{"n_head": 12, "vocab_size": 8192, "positions": "learned", "init": "normal", "init_std_qkv": 0.0174, "init_std_o": 0.00436, "warmup_steps": 200, "doc_mask": true, "train_tokens": 866500000}
Each number is 500 + 25 x the weight over its row's rms, rounded and kept within 0 to 999. Layers, rows and columns count from 0. Numbers have three digits each. The size before them is the row's rms in percent of the matrix's.

# layer 3 MLP up, 3072x768, rms 0.0359, rows 1832-1938, columns 384-447
083:504476468507536487494546515492520488474512465489544514516517463522452472532504506511481511475463503489479518536517488494517471520545474487539507512499479498533498503492474509514520491522476470
142:497461476520469471540489514465486501504509474534511495488518510538471510461503517503501517519459484502475531482525471519527483522482510453487491494495489537511484513525463487517488508532481517
107:537491503480514507521544557493516501490491474569528504479507519480476465500496475514530532513507483496459468500481478516487494476498418542522472486506491520487548537515508509457503496478493475
099:483493503499483501505538523505464520480471505490492540461483500550540539486498494485539518520473482459499509490445502520490510425493510516455488513487489550512463478501501503454510465499556490
106:549572481514484504480505519477485476516489520502534522499514505528515497480525467496534525514485490522502528512524487509444518484535478498519502544511495474471533508496499516529532519487505519
106:505459460523493507569488508550492439522481477551528487502544529511497504507548508490516520531484487488460509489515474473514494485492524493440478483489524493467541484488514493510491519503469510
096:474495523525535522498508455494473468507504542489455525543490483501529498466501499480496487491510497501473474493504496552486522496493514488477513493475504460516524528525529519503508510488476492
107:495528474490539512487545468497535525488504494473523567496516536491499480553533446470470487488478505507533491490500494504507489531504547565517497469510481502512515487482507466539457522523508521
091:474468473505533493479516504538550525550477502509553489458496537526469491490518465538533509480512541504512509529473455521461441484533532534516473493472483526525496485509510464531513515472481525
102:499541515482509464468519446516515513471507495518497506476478499468502462507510436496476501547487490525523497433507527486511479523503509509525480483535461511505509466464507499501506478541497496
112:507483498509492465476442465503482515491512490515490502482511487510501463511496507509475498518513537516500517467488469500513448516540544510494565452491490513522496503450463502480522489542472492
105:491511540549522489466489463533501490516513488512514470469498519581526543502492471493466491514491499499494471489492460475572519486498494510488471471446540503475463484469537494495466499494504522
100:486515495522499510486477514484513521498567486510521517506476533530489529485478452449526530486499530515490518502470500506505475579468506493489471498469502474495502494491462484508512488433515521
085:446502485492550492490501555547505516492493478467524419470479506474482503491465508487518491524525453512484476466552512551517482550484516521462489488467486449518496472479468515480544517505500512
097:471523495517475518496485448484514501511466502497493514487460489518484463507464525517526551492511524452455586498513522490492498501489505510504483504508505555514502475455454548550485497494559561
113:497565473474464497463505490477505501443493497468524474510524497509445537518467510514484468497488495552466500506478475524509507479466526495477495477527485480554515520508489498516474451514446533
094:548497493516487472513550469504516556451507542492483499494484528512519481510512466529481498494513539508489482493480474489524493497488515490478504523444488507506503502415513504509510481539447470
086:544561513518543494517498519476449478518508499502500485486474488533475522487471461509489470496550505526477507527478511526528509468488529498473520492476513484485487481460477514517531446506498508
077:444509548494549536525462471471513501500417517535504475473475531506483501492496496551477519493495521536552507469507492465500504487521543533483520511492489487527493490545488496508507503493511468
099:565539516485515490483434511493478490494526494422489460467463454536480508483532497518495502466493502515526497479510473476520505497507484535471514507476506500485491501501523520478483492502480518
107:499456474530481520518513515561506473483517496530447479553524489507508493506483492529501454499533519494492489516519513505555474462533476524513513568495505526487517500538471487509544443521501465
081:524489476500523476485470496504513518515474543503459486507540518447466498521494511493538515491470525460492484539516537487501473442478508521462488491478505492501479480520521490486454470507570520
088:487499454519489477555543482481489460498508560513530485507513511488506463547484546526526456502470466552482547489541514521409501446508504524477501497526455480502525484467442469509516532531473539
111:518515516510513468515495467478488518487459497510482481499493500516507502440486532530492498552503490490471520487509499522470513499526528476468496524502513514466481526449502528496489493511509491
117:482486489481505490493500513509505482483538534501483484485517484433531493450485498495500471443510495493529484541517495541476519509555448478508524495524509462490480514478508517493493455507506497
099:515537505501502536489459493502517509473519485494545482501509495502449494484509499513535463491485496531526519524435471493525486512509503464508497535496495513510503522487508482547515517484512505
111:519502505486524509445532442539495506516476515473517528513512549518502519516502532542479508486488485503535502466546477495495498458442530495467494473477513497504511475472469523576469490508490477
106:517512521460465538504472456521481562496493509491464521506502449495510474493477470495534509448448503500436488491483518495484535520508481477439528470520541513514469459497489463521499482564482498
115:499496488489517522483493499478513471540479518493480476475501499512523477491430545499539457519497494478475499478485512510474527459514519475496532523526471538545502495496484507524531506508522511
124:515480511491528528560500493524490516539483496494518546503532522519527493498484468475512537533525459520491470493492483461500467538464473495459514453503510499529482455497491461467533518479547556
089:497490541486468471524500491455510480503484489494500459513482455514508495494478539478468495508566501508518487471523481505515479514533486509504499536478516512519493525497498491506496485529539493
128:482544506454507506502483521518512509526517536499500519507487429514490483512502495507481496485548462498488518491522478480530523510548503536473503513496500485456519494515494565500478489505500494
085:477505481470511530504507508522534509515521500489531513469482490503497514535491509507520477505514495490509517492507512522513491522514504529488527499483516524499494473499545502459446514475508518
102:494517473486482472515500510455488504522474493499518477513536537532555521495460501480497519541509473487490475494546474492492532470527486480497470479494492476515512490491522472486523460508492510
116:521511483485476449509495469528544517516482473492503456502494428502499517515461471473501499519476503505484519522530503510532551543518506505500503483450517498506497472497518535529532480506466524
125:525504474510474483514526535505497499494506539485540521526503513521519532473454531502499523510466518486526498517525481487497536520506499538489483488538499458512459516488495478438485492520492463
099:517532501516500497460488428535489516508492488461503529499478456537555506500473476488493484505472470462529495494560491519495491466539464478481474545526479531490485536483494537468515475478499504
114:544486483481493480482495518494494493491509447499491525463553536480543515467498476510480498471500532520534481515522470523523466484495497516448499503565502506524490502532445484500474489511484517
068:499512493490470489526519499501504468505533524507579480451474472498466496486468528527494496500519482510511509476504515521508484510502454555518513513499539473518564493513513496495503546491550477
097:491463493493497541489505504487501533533515472498538501507516463517512526490547509458480534512510453442478459485487497532520499511514457467492503470473509498492528507525519485522508525460535499
110:520528505473487511470492524507502509504522517472519479470489501415474498499452517487467474539477496525504507464436506475462511497486514527520512495485494559538533520461502407489496485505526546
087:468478527506460496515501529499485476500502474510485471503467456533576503513505511534497484471546539509508453444501503523475491489520468535492477497498441515483504502448515494457522476534490503
101:506448526511498473502483498497479497442498532450503514499521486479443486541511518521483478481486487546464505522502551505529549491507462558498531515497522496489509528507502532442458509473514522
107:499520503507510481477483527481530495495503490516567491492515504482517522494500518493506559435561458496490531490489494530491543545451512491483482470502451472519502478568516498486503468524516503
109:557541493522472485514539493477570489492482517460485500473470508498486473503493509495499513449508505524508492524507503469553493521462456510473504483522486523507454503521519520506491495505477525
087:498503473473516484531542508495489507471508479481499503501506498503499526514494451450482463481494534495475496488527493484538465487527499477518460538539521512520479468489518526478535484492489523
103:500549493508556517445511517512445497510511502518489490557518521457520539491495500501539491482517479478505456450474449540487496488489505483485460475510523512478489501492545495482433505500508461
103:524522477519538459489528483490507481528481510496520533551484497480466483487477521487469512472490458464513483435494509519500522543509487519446532472521521540495462505495516510500494522497467522
112:475538507503486503494536500492529478519463504514519522512517515528517454534508481478452513508469496518518495475543522510464467482482482462540538527533459519494504483490488494529519527475496468
095:498503506532504520484496504470513555487538496527450530477501511484517442505479489476491505502501521509493516508508490547496523550483502443451481490490540563505497499484457493516462469491497481
111:564516479561461468537509509504462524474495501484509529511506495474462491548502544474501517486494549521525495481516536440474492472512490496552461472462516485483474517481495510495482512469514485
091:517475439501510546475508545490477526455480516511484532505465494542563517497505483511470439502503497505458472449533458527486529521544507505456474519493544485498465487522512523485477503473535475
100:496478496542498534507461480512517443519496494498545506488496489468490483518539542509450504554467531479461512540477491490497540463467518432500543495494473519477511473479491490521444504496498440
102:482517499510487480471472471532523515514506503504498458455584472485511490480496472483494516497516492522506480498531497449493476525501507561481505456539557517524488530476525513493514490485507484
096:499540473535513522494530539511498493450492507514552530507532505544491503480503535492528458507482488505538490539546504490490581511507501495551495499509510526421476528510543507457505504514508481
108:523464532479521491507503480509496522490470563496512488485459448486456491497520491475520504511540540513549480535480456545512498530490486509492448541493436442542461499463493517520486476467516484
097:512494461522490558484522488492510553496521480556517489458542451505481495491511528493500476496502525487534463519496476475496510440482476480466474518489516514492498509525498512485501508517487512
127:580508511497473473476490524501471531501510507475536493489480430491481486468510521504519474485498536516484507508508476470508507484482493489523478529485469546510512490511475499469524478487489539
090:507483487489434482526485546548472515475474477514558525509519447494514430516495528485474524469518460504468536487498474551506533504517461522556512527498492492451509529515480455497463509477474523
107:498491512492511526508527536455532468494508482494517435518513469503467500483542502495459466535518477487492547491509488458486516526490485502484479483490523499465494504489531459498522558489503541
090:467493506504517431494481485542478503490488475529472507541455515519504497527487520496503489491529484530522501528501482505517513472483514505512470513473503477470513480462474555455478463516525491
109:481492513465482509540529514523463516491492531492529563511491539467500450494465492450509483457511534513496482500548547503512521554476509514489470496473498527496513513519493528489449508494490458
119:468440460460504485511481492534492467513521474498528488479515515504489494493524516493477498566492570527504485518537528498494457493498498470502512487460492543528456552525519445540523461507507484
096:516489522517521484479509528441484507476500496518536508490528497492482461491502525506487485477478526492507513511536539489523495515432500478481505509537496490510478492504516497533515478487527531
101:517482476501479512490518519504563482469494504514548496526517497462544468466478517467529509469492470474540485507494509506512537523509482489504480483489525515531515533553523469500519498467503484
079:485501566467480574526530485515505500478480503427520523499502482523487521481517524503468534506520497485514525451490493520521515523473515491528497515494454498510475510515503480536485473530494478
114:506490498512535499487513504499527482506536523516549491510552463468478479573547499496479489499502501479514503506519540487495454489515498448516476479505484496508516535496516500511557484506532500
098:520529458481495498506506547517504469491485503468508545519519503479481499492533506529532531535481501516519480511560470495540500504484491475463476490515448550454472526528499501513492518490499520
109:530473510494509525479484501561496534541481514497482531455479541481511498508517479515522494510504495491484501481528473490490534478478488504509477433537498488544475486510440470513509501496537501
077:526477514527515497468509481498524506523426510486550498487485536540479490515477463475472460483489493521478506441512525460505506500499534511514501494486481467531561517491496469489524534496472509
101:515522506502506463471438543498498501508472460517499467497525509518469483492497492507516502475512508520520486486527468532499496442516519495498483531495517477507458531486470515472498481492513510
084:536467535470497525487497511496525556533486499528540456478488518491457487492499519480510499505508453489490515501485496510491510502488536457457463516494517498519519481515561520489536484466515534
105:523486480483515468506509474507497468507489546493512485474519442509488453538464510512494519543524516511509495499522486481476516496462469518430476528552552523538504483544508520539507517501534491
090:504439501493484520477508489508468477478507483489478486515482505545549501485480499464491484502510522468512494494475551487507513496472424511506426576485498515520540578498482519456508496486499493
099:482479537496477483480528518477452525483491498473582549501481517490490509441484484488463478472496481528473474517511521506516488497440491487542510518486506533505527495504474483501484554496499477
089:504485513464501487492509485513508479511483522493479486539465476475495527547564532518481526450454500533507500507526460487518533520537535495499489477483471541464558528511508504495512513507501509
112:453506485509497518466514475520460482488460515541553508502520508514478543507513538487472518520460469510495517509505516517552511539500500456531499521500467511480525481478519496529516532482526544
096:537502485506471505492516517484505517527426487512500475500480498479540516486514489525486486472458467472526517527536523510512530492490490556483488495499504488439527526522549536518502474488515554
098:453529496477447508491500491485476460506509542500546478455506501484537505519536446513493526508494480490473481534527461486483515527505460498563480486479488509481468484521525483479485548553509491
104:510485506507526474503506437519504480521506494513508483519508511457521490451477509522473544496488485537455501507573505516529495521539527424464496531480508514526470512480513522471457473521454483
104:513508497463498499491483482486511504493492544519499520473495521484527484503527509536494505526483519508507506505469509507515461517502504497530524457496545498460521531499504485503494501531481478
104:502518540496462503497495512496516539544498518544493492510463505531503485495507499548488498573504475519481501452467485537519472520488482489470494487488532514476494496524516470536493470525507458
098:513500550514498492535544526486475469520519453520525554466486514506503472513466489495486482502496515480465490478485502499529489517452534505489540478455479465492501477520441520528505529523528535
097:493522492527521523501472488505540477486494474524539485478537534458486481503530476464500513547477506524478495523529494471497474527495517445518497498533479433558514496565517504509492533480491508
101:503479532472530498499480489495523495504491530535494477471531470479514508532469488492481518527486532452520463487508483520518505483530451533471494504511510513513501514468517513551537504478501506
095:485487475503510475478513513522466495481468526530483499507475463518505476479494431465498528472554463492504545516548513521482501500512520533483541470514489442517495537488507518481508506539492523
111:536527485497478476496537486482532507475469467474500508491472469523499461510454512483466493479508511527472494518479484488485550470520507488476495445484470501503485550488503521537508526514482510
073:477520494491475489519509457492507487485518547525502439537519491496496503462530523480491527488523485496483502474476505410508493528502544487486478475527511534516496517513451489467466508529476452
106:544508464477511499523491550481492452532529513494490478514519468528440472507461506487479501500484533555498483445481499485525485539496457564512518492566506469522486515499546515527476472535479531
114:526507496500464516475533444500488519475512499487534522487481483504477498489554466512493510531505505506452456506533489506538501458507474499505515522502524495485497515486508497493549538481535504
109:524483470499488460487522525504513464477502551515499537468501489506522518486436516513526501515457518493498510460536486525533526489481501518424507520508538520552493469511563505497489517496512537
111:483545500504464488516526491486505488481449484531487499501533512519504457520512537502513526470492476448431481501500547500464471489523530488426484513486511507480501483553479525521465502517478515
108:503484494540535474526483537542491488490494461459531549525496505517495522501506546488543444522526466490534516501491533476485527492515516555527498522448480531489485465498460493533484433532504519
090:547492519554495488498485515463484467545494504489559500513470481488531476558496531478485516479521505471503488514486435491531484518491517488429481509469481508495497491480495501509465541486499520
109:534526501470531472507501520520505510516494504518529488451522492505467508524480494472487455494485531511493507499495486535499493480474496534517502524451506537502547477537484518526495520511547474
088:493473516523458476518537500500501482544487499479526510502462473446442499518500514520511511470487512488461480465485481522455531465465523506495571519504501498423483460485518558499506495507498521
088:516520491501546506480500514516529497524454467554477483499478546521493457568527445467475467500562455512511511503490505464502502471512543548496521488485522492509512489470505496484539467478492475
103:493494548528503484501507503510463499493522482482541523479517505483511542514524504495500520515464498490475510515476479505476499523540481547495492472542483493506520500509494470494494524500454509
104:508499488484495530447514485518527492504542511513540499532512504500493467498506488469513505497500495508467500455508471485495491486494469517504510500521468527553545495472512525512545514508460472
107:542471516497501505504536510483535507439510486508495474506480475473495513493480519531444522522499454487489477507464514476450498526510533484541464512553483479514523537556521487504540486488538472
120:458502501501489486537478479528477484506482495541545482486515492474516476472494518506501486493480509470472547512484522499486504472555533469497502487507486548490543500511521495503502524491498542
101:514485494500558496478509524515475498534500436515542463527513504473550506500467500480453492525487494490515477519516502492479515489438492479540516516513490463492510506514472500495521536478517490
083:468464493486492517508524490511468512510493477528522493520500504463480455496490511496504525521513514481504525480479503533457484522513508468516516493509478485483476515519528503508510509544496512
112:479537510526488505491456491489482493507495477515522523533487500520484460487515521523506501510469509505500449510491472475521484522519515517512525490444550493543538473527490517469534445516454473
092:514486489490496528478488540512531510486536497543478500488564484524519467481487483499531530481482495497489499480531486508531519472484557497528510495515556500481504495487486473511517505516477516
122:517524525498502484499467486499477472493508500485536464482506500497472496529518478527522511509505525519500522515514487539531508476500488514509496515496530486480497462471510474511454500506458491
092:437521515497537430495528513504482498480488529460508478510512423539435494513473491499483546473525458504519505507468487550511513492454510525483486517459504497484489507502502482507457494523468484
# layer 3 MLP down (transposed), 3072x768, rms 0.0089, rows 1832-1938, columns 384-447
082:490494512517540507515502498511507447470439509489484496470497485518486500518525489504517520517504498507500535502527508527538523544516499513528487444527515522521499541508513454495492491484520490
144:520511485493507510473490511500498468498514478511493495530481497514491469530503498503510495525520521462522480527502492500497495512508509456470483523524517477505542479515551514557535472452481462
110:510520539500496502443517496510479497494465531504512489482489488521499494528527482531539532478479504515476513443509525496484514534490536518524505493536531531513504507516516503541495467495454566
102:515497466501509514555582500482491510518497485539513516508494504482472479517529479510536522441455497505502561486497525562486537488492544482525484514479508465482524490510513483495475508538486481
112:554481506466476493522459447493549519529513542500477508534521492521533492494511492513504502482518525518496529496520514524515530497520495481456503458496517503537501497511472527476491513501457477
114:468524483563492525511517494519532534497485501459531508456449490473506499467521488452568506542546517474479488513475513500482497529503489495491516505510527499478493485478505515531483478498539510
091:477521500494483494514477478455489493515460507482502500516516499497495527493444480555497461497520467509510520529479489493489495513535482510479457507485478506519521508458557515548474481495539495
104:474509518534541491506503535505522505494519550542534529486517515457510471464481489513529498505554473514509506500483528526531474501482544484513473565483514496505467450477482535506533517497532469
092:481477468545484552523484545520517488469464507488506489456490498502466498471499499488518521514526486524470506552489517480525464503476507536457522519507540472491500489519513520523512512540469479
105:547510477525483472482461480525480467490494506539499496472475493506497447497486481474502500495460519477501466503511548496520538483508491507454544490495495467503495497447541545537497515530532520
107:483472498506542495480527516462505508494506525452499471483493539475492488442558514507507502523500520506491553470411515527527509466528512470489480447487530491496486513513485533507468520535539434
105:479489502496501446494443527533489491474513531531527507495533505500463501491465493484524476509481515514500520492491516574488507514514530505498540490556474492504528518506498523503439475520523523
103:504504560447495530520507524469472495485466488502534495505516515475469498461487514468504562480489491542480502500491507527496469498458517482496453484512522519524504486527451491515468478554491519
085:529499532497496519484524510529485483517494477553507502538519475495465479466530491456524487518472516510486508514496555537434514501470489479466481490506523483493478510470516459510491539545481494
098:450472470496521496514524486513493456496466527526486473484506483495544566509534505503496486486540509510504505503493457466511486454544505514514443526526509511509526493519494465483491514542500502
116:531497499448448500500496497518519558507447508469530515465503496495506536497484526501501471438509520490490474459510562443505473513558497493516514551538496527572560490528500476451491485557494517
091:458486461505490514494528500485520551506541483507497543500470476516469516478517490482460496498479486535435484524523515506486490541488490503494551500525517498484538537528538490507515505510508495
086:494517473480504500507490525514526430494449498524484498508506495479478479510513477513489504528484521501469535527531482485510503469498480464498477467528496479481542538502483470445512549476512517
078:522517460524522479494491528447491478503498510507505480512500475470495516511491485509509473490536507515529520508504551540510496472494501471490494564476525468461483488497517487488529490489470474
098:513524486481511471512510503499538507491520457510510495537464486521502500508475535447512523498458505447489468477456521487559498463522489491498524460485490531510479497552461524477486485513492506
107:517510505495459479488534478478480520537462477492531458501454457520464467464380512468504489551489476513523525496505508551477494479454510517518535528475505446514499533498506533493465504512485539
073:487489454543456523513484542503472472494541525504499518538510517514538527508510523508516514527514518497501480508472459539485512467521475477501510468522529533504529495495506515490507549485527526
085:492516538501456538522454478495487492523523487478475503504502468539471493492496492504488505442480491446471461484450491474454518508464482507533504499530475489511521497506492489503498496514518499
111:548509506493484517437470497490552537547490495517514469540482476450482487472488525516499498497488519509488521503519541506518486529525542501504550451554495473503484494526489478501480464480535501
122:487509504532503441461505517503478473500457530552539503523492480546507477510473502478497488513493505474496497458483507502454468534470513497464508477467470510541522543559491494527525496476508484
101:482499488504486490486535525502490486527485481463455475495476516518516441472490493479521527519482530515485480506456500537518553483547490470504518483510448517483520484557509474537503467525499519
112:537528512503519485513500460530497505511488458486498481490539487478441515504515502493489490511462534517457502485516471495528519529509503530470468463520448501500459553462480501471501486547506494
108:509559478503531509504503492495503494502500528509477514510505519507517492504480483519492483521495459477496459511464530461468553522474552472519536490491494485513555515512474507495525513537480469
122:480528519514491553483534552447459494494516531536513488490538513535520483520456512536483445489519474525494486471493496512498523529501469487495471520462516492445529518492535475472515455490490493
131:502498485422447521441523477493469458515477479500501485558509480488516494535468512496489463470487536456534510573480490494529550481524477497521514527465556489499523511466486484515494502480485473
086:476479508566493483511479537495517501522517539471488517491503524531512501427513498508473464510513498502498508482472482510478490465483466454480471529514466500555450489473522531475490504513458488
133:487517526521488483501502454484514494573467503495492486498526511473494500468503490522471490486490508538585523527522480505515488519497526526514507532461507481478536525481511497455497509510512512
084:503507468528498529487511515520464531491522487496500499498515551488510456498480489474478524500512477498453515496509520502493537514481480553486490490486526514518534476482506510512473476549481466
103:521496471540476484494481487493486488535491569529510509484478484514482491471490512509479480489495498488491507478434489525492536465513512450527474482483530489543487523501485503478486464493495472
114:505490519487484488514506562536446520481522521501548470521524495529498514476477525586523550474502546481493515508448503493441506500558479507489510448495530526548530483489523515506483495472504459
130:444515544520494490480500513481487561501510503502497505505485473488510471469536481454510499480531525472502493480467505482530497529516487463501519479474513524539489465458504523529529516517481525
099:502539550540530475507509439526489552494528463502475515460501515509446489475528563540484538531428484502512509478480473516474486478545531468518490528543528522552498488488507503457471488487495525
123:508505451520465520451465544469477456488548510501514503512482532514483505504519493462449495528480487499479468442496497509483511472497544520479477539487516493517500539525527545492512478523511471
074:452466497494503507452546450527475476513520485524487471551470482500497495492533495485493501551519506500514511520503520512493482522516459474454516488506477492461511527477500477463465482482462495
096:487508502491486497507491454489522500503496497467479434508512502513508504513519492521511463513511522504466509492456496506517512471542490465506476495473543499502470503503462492489511465475475532
114:466495480492458509517498516514474468517526534493515460460462522474490521486455445462544530474498488480476530464538515481518473542510533462473502480477503503497502494481479497484524501481512503
084:554484513497523505492483445500581478467515544495483528472490496507498479493479501485500516428478476510439495467495525486534490502493476457487562474476527486501476521486481481527464536523499471
094:475520514483516495501506520505487488516483521497504475468496490483537507504531480500490486500523506519549510441466505541520469467499483492498533494454518463492519496518539468491492489482489470
103:470493479445471486471507451523501498512498462475540522548521490524525505499526498487555523502513532530496472473543485464483538472484485504514507523517490517472517508504509528457484498499489467
114:507486515499532470501440513503515453492438517531485517532473507548501477486477510458486536545530484505506515466503511525530477452460544496488510491507490520473472562544511472435507513490556457
086:508501513471496498502540530497482480503493509494487478450443512500494499457489498550488485467549541531478474520498486478537480495476519476531491541535479484507480527455548512499523510513499509
107:530490486490504512514463490510487524515520541499511533522505524505550550536517509510466522506507457492455540491544491548470479463516513458464502512513499528500499493501500455486497464532530456
102:514527459522538504482508502494521475548507504487479504497512514473463513516497512525460473500499485496462513523465462521475504495525533506460552504517479521483468500482477513493501479508537499
110:552516519482492506487419474507519514476536494487499494477477511492478484477487529483512491496489509502520514493516463514517509481494460547504527509529465501527448489522513545456527486507474516
091:527525512512528518545527469496502506500550499492522518488464484501521522451482548492512507493490495510490487460531505524514511461490522531512489483503504544463526505455515490482497512500528549
111:516498519489493483458502520511482477488522485555474480474478511505497561491554514496486479515495494501478513455513464473480503492538528533512492481517503503486483524472493455490496533489493533
093:510513480517506492513538460519508485511519475484520470483488545509474477494473501529461509496450527497507507524567488495492491480495517502463532478505480498499477488514505446491464529505509526
100:522512532501524498495531506497444533454540477474476505500465544448492514512531435515498480468509515513485493511493454529478502516511481510526531506518450506477489476540488488510487515463519457
101:524488464500483517511484503490537504470526491517535473481474500544490504539464506523512500509562527509526514555515500503490523495519484536514547478519504505508493482501514526481553497498521502
097:541453510513512493552486488523501462510508507485479482480516475478518469490472519472521524499480518497521497527497498489518524467506483488553478483522552547490527521451503504513500482474492496
109:473533474513508514520468577563464485445478473525472493479462468525480503463498494493544526475470438458483454504507496460481493529493501466480515492509508501480488474543497487510509535496534499
098:530504497490540544466519485473542485515491491491500488486546485505507508519482475508484515496509478499500551498474538501494477449514495482520523490534484483506474535497495485479513494476477479
124:523494498501493502460496498521475486461494449462510497496495470504514493520489517490518496544491511493523477462516485507463482507478507529434469497495509499511494537495527514494510479463532538
089:525468546465477504464507470497486442454518518470495525517519502538509489506493501509497506478502517467475533450527501471497433502483497502498516481453578480472523512490544525476535537486553526
108:508505482522506550508504494556518510542476523492506522484553487514530462530496482489479512540490589500456511508500478528522457474501479481483557501515541496462494464508520512509501464479452520
085:517490541498487550517452476470517503510495485465522512493521483502483512449477524502513469500493476507485473526527533536509483489474513510504486503552487479468515517544498488498526533504495504
109:482467523509471530467512478503440555523507553515472503465504488531468517512497501507461448519558502474501462503493512527507476493552479519504504476521497515487465528511497474506495470479504486
120:462465467470549468466486505528519453544482515495475470494480458512527465479469488520541514505539458478476497477526455463520477457468530502521559496475527468525513520539474521506508497474537485
098:450476470530540504449523523526448445503513524457514513523504497510485536520494499490451495479511523502540524501489467503498518495505465442496502525487488484473447490464493547491523488490499495
099:460494487492511486518458514483500504499489494519488537490494496502520477536518515500541506439502454489480489544516527517489523497482482492536551526472484489493473531496509486498507492499511491
077:478519499517481473486479533498502466463477519522469528515517506488539484473481517483473485485522494506504466479485531511499485500489475462500506516512509519506516524494444534498481513535519476
115:494486505528525469487500473513494541495479549499501537492468540548542498507472465516471538515538486499535486518495501484500513482493530511474525492502471492507516516521547539490492474495486519
096:527491533488522490534474485507476552493557469464490472462523435477517515485449548452467506514511481487504521506445472501492478523503479552492481480536537507531497494444494469473503504505536462
107:522494482484470484491482492550513473542494470493498513530516488509503512468511496532490508437496468541534470478446545483492468487471483467494483504503494512490474498473515509514528482491498469
070:462492467486485518520534526497506487541488493506481523467489508457496499464463496536533479512484519514513432507478511515556532483507507544485537510499502507540469521467523459525465484496510474
106:486532493544488521524448481546508485485507477511508507496530484546495491458487489490532539485544482496476514529474498562563504526519436501527499495546521516469521519525524519493512531483461498
083:465520496499491487527513493512486530504485498467518488477526457555503500511514492478495512482555502519481511552508474510503515469475460496520495447541483505493470511544525474510489533462549508
108:492480483515515487485487490494498583539468482461495508534502498491516477523470532488555474503475518505500497478491479522525545477519501505468502498487488488534503519504490478510473489446461497
086:495473523506536523488499544495522470538504494485502552494484502507471507491479514517513463500533476517518482490495505511533489515505499461507498526535469533423532488466503549476502497544535534
098:479518504539514493523520467482508517508497510530524464542504519467470506476510492473533520525504497501530507478499487503481463471527526474513487529525485504467501502519492536521497500504458519
080:470507477495535508512472488534518485486534519470531499487525446498494520501500515460487483499520544470505457475488480452458457505496488521488484491528516528479507540500490498516511495535499511
117:465471476520534480546507480542517535494505455545490541473530489483486516499511498459523514517534509514489480503478502488538504502497482467559460473472498511453523498494514495493530516505492491
097:446509469479508450538489495446518502491520501499494458522503522522487525515496518520470544528514494534495548490523513480513493483477516514483517500529511490522498542500506490540480492497529534
091:505481493483511500516480507486505479479492488508521510473468558530546467481528486535479480528426541510504493462470463474429494494506519508463500504480491531442485545511492546541503464491492455
107:476493478528491497490458505492498507507495474493520461503512507493506508404533503512498459503464559496491504518508520493491522535528487483472439480482496460476421512507456499495497486534544526
106:553520534504501522506452520508510493501520518490473526484525506501497510550489509508482468481505527542524500487511488496498509459514493494511489509507543478480461506480508481467493477485441494
104:531506496489527488550579493529478505485480494467473516536503483535497488528526519500473523495501456476541500467534508525545478489481512469460468534447486479485513462510513476492527465468538562
103:485518510462518532533482507514505522479531525490499538499488472506495497479524463515485512531511482537503486517512515467451485523475502481436432513540495511466489506486542498493495493526472515
090:454515472530502498481507509526533532466509462489509502512482491515548499510481536428495480452507492505542499511465473484472491511491470506526530505504528514466546473506524483520493486507521520
099:507485532522455486462542581543463462504500506485490539461516470500503521498504498515472500480490492504498480481518471531477469498528500462566521501517511519498475539524517514517525474497511537
094:524471490504475553516544480520489490495486493512500503441489509487528527531499478465503455477484514503516520499481502509487482541500515487473510447490511494530491465471486533510476489484518500
114:516488479571502501467476522519486508502554519481481485464476488497493531499492436515498483501460487471512519478509498513476494518495490538456481516483508494538517496503497457462467478493482499
070:484532493478500510480483511492515480467575473523495464507548521456454507468450493498513482530439481479495575477514494466529485488550491461557530517538534511427552471457473495505504502517478488
105:530501502529472494469483503481547492501481526509536547514540505505481494514482539508484528539522523472547509490474504473508481487529438514485492533482499574533539487501457465503464512514482528
114:515555493447495527517495528515527525502492542512506508453500530502514483504527474476501537482543547441509467522489509531445506528493517468482512509481521504510511516508520513525510481501491495
111:495530503505532462513489485458473468505519457470515505492516503520501522502561484501496531492498522521492488488523487507514533546499537509531476455511488453530467517539478501486477468533520547
110:476554492522482501525517510538464509495488504532520504509526499486506464460522565547489482529522539458512495520488488499514471469543449507508512534527528465449488497510504522472454504520469509
111:510477484496508493509502535499510531487458473501496464529487469500472543492496512461488528506477599471493515494494472544470483487458491491495479497485493480506531536499532486508514486504439521
087:463521518475494496505516463508516454457590483486513497455519475429588474511548524511499437523498503495498488532517524487484533497513490516467510485495508503480519513534490501473489498543499579
103:524530478455472488456505504514487538529481550501489548474490474499484499481494486488541473501495491500474527523471480552466507510492481491432489494541504485509512505524512463551504499531529513
088:508475538473438516471485521495517477465456510494492486480582515462523490568524483507488546517550460534499466523566496462515477517519489501517472543481481515498475497512465450459496501493501481
088:531492507499495513496497501487469510479480499480536506514487484537473502473475498525500494472528514494506504509526466498524477481517508551476510516466525524515486488542516473527523533473476470
098:523484541493487494530479533467455493515485486525479514505562530482534486492487464507466493482485497509502533468507499505503526471485530511511464479520523512505535481490544483483516463471503526
104:513453509500530475528484521484474453529416499514524519503520484492488494512480460505470502556470514515520473499500547508511490521498510505492501493543508493489491481528511473476497509488507500
112:485487511489481492516463466497504529467521484501509499500528483541511534511444525491479512469498485541476524469504481514512471471494488488525499521499509500487488498493483525520496544471487514
122:475535516481484509488518486480522484496469509502502497481469501474495523483502440470527473540453486468538495577523473525507528479490491519467511492485506507489494498484487492494514495520529472
104:527530489539476472510532450548484516532553529519473449487513464512535556508532510507502502544492478496471484487501504540502456493486500514494571492491489497520467510504472497499522535485540541
083:461520424473505527516521517487514507501507502527486536531498476459474467553540484491448480533534489475557511470539504480542533546466543479492515460543451500500524496537491525475489555512469476
113:507491498470504497487528548505508496486533525498507482513485527523468531522476569479496495480474473510476513514472555494532532474497495532447464508482510515467496462534505530464508445490494490
090:517498507512490532471543524495508518522466483484471491526526474534522494513526472488493502539464498548461522502459452557539549559475485485501503527501466481557479502485499482455509487518527488
127:507512518484479477493494540501524490531524525505552462532517497478524521494519535481511510562517526525491492483520513522551507474503481512532472529548478470490493467529474518468513479445490502
092:569499512512481517494503452556493491479523498513521488459507476462516516503502481466554543537480516514498506499555527516457452484502484535518449462505501485511520512534475499509494529452450515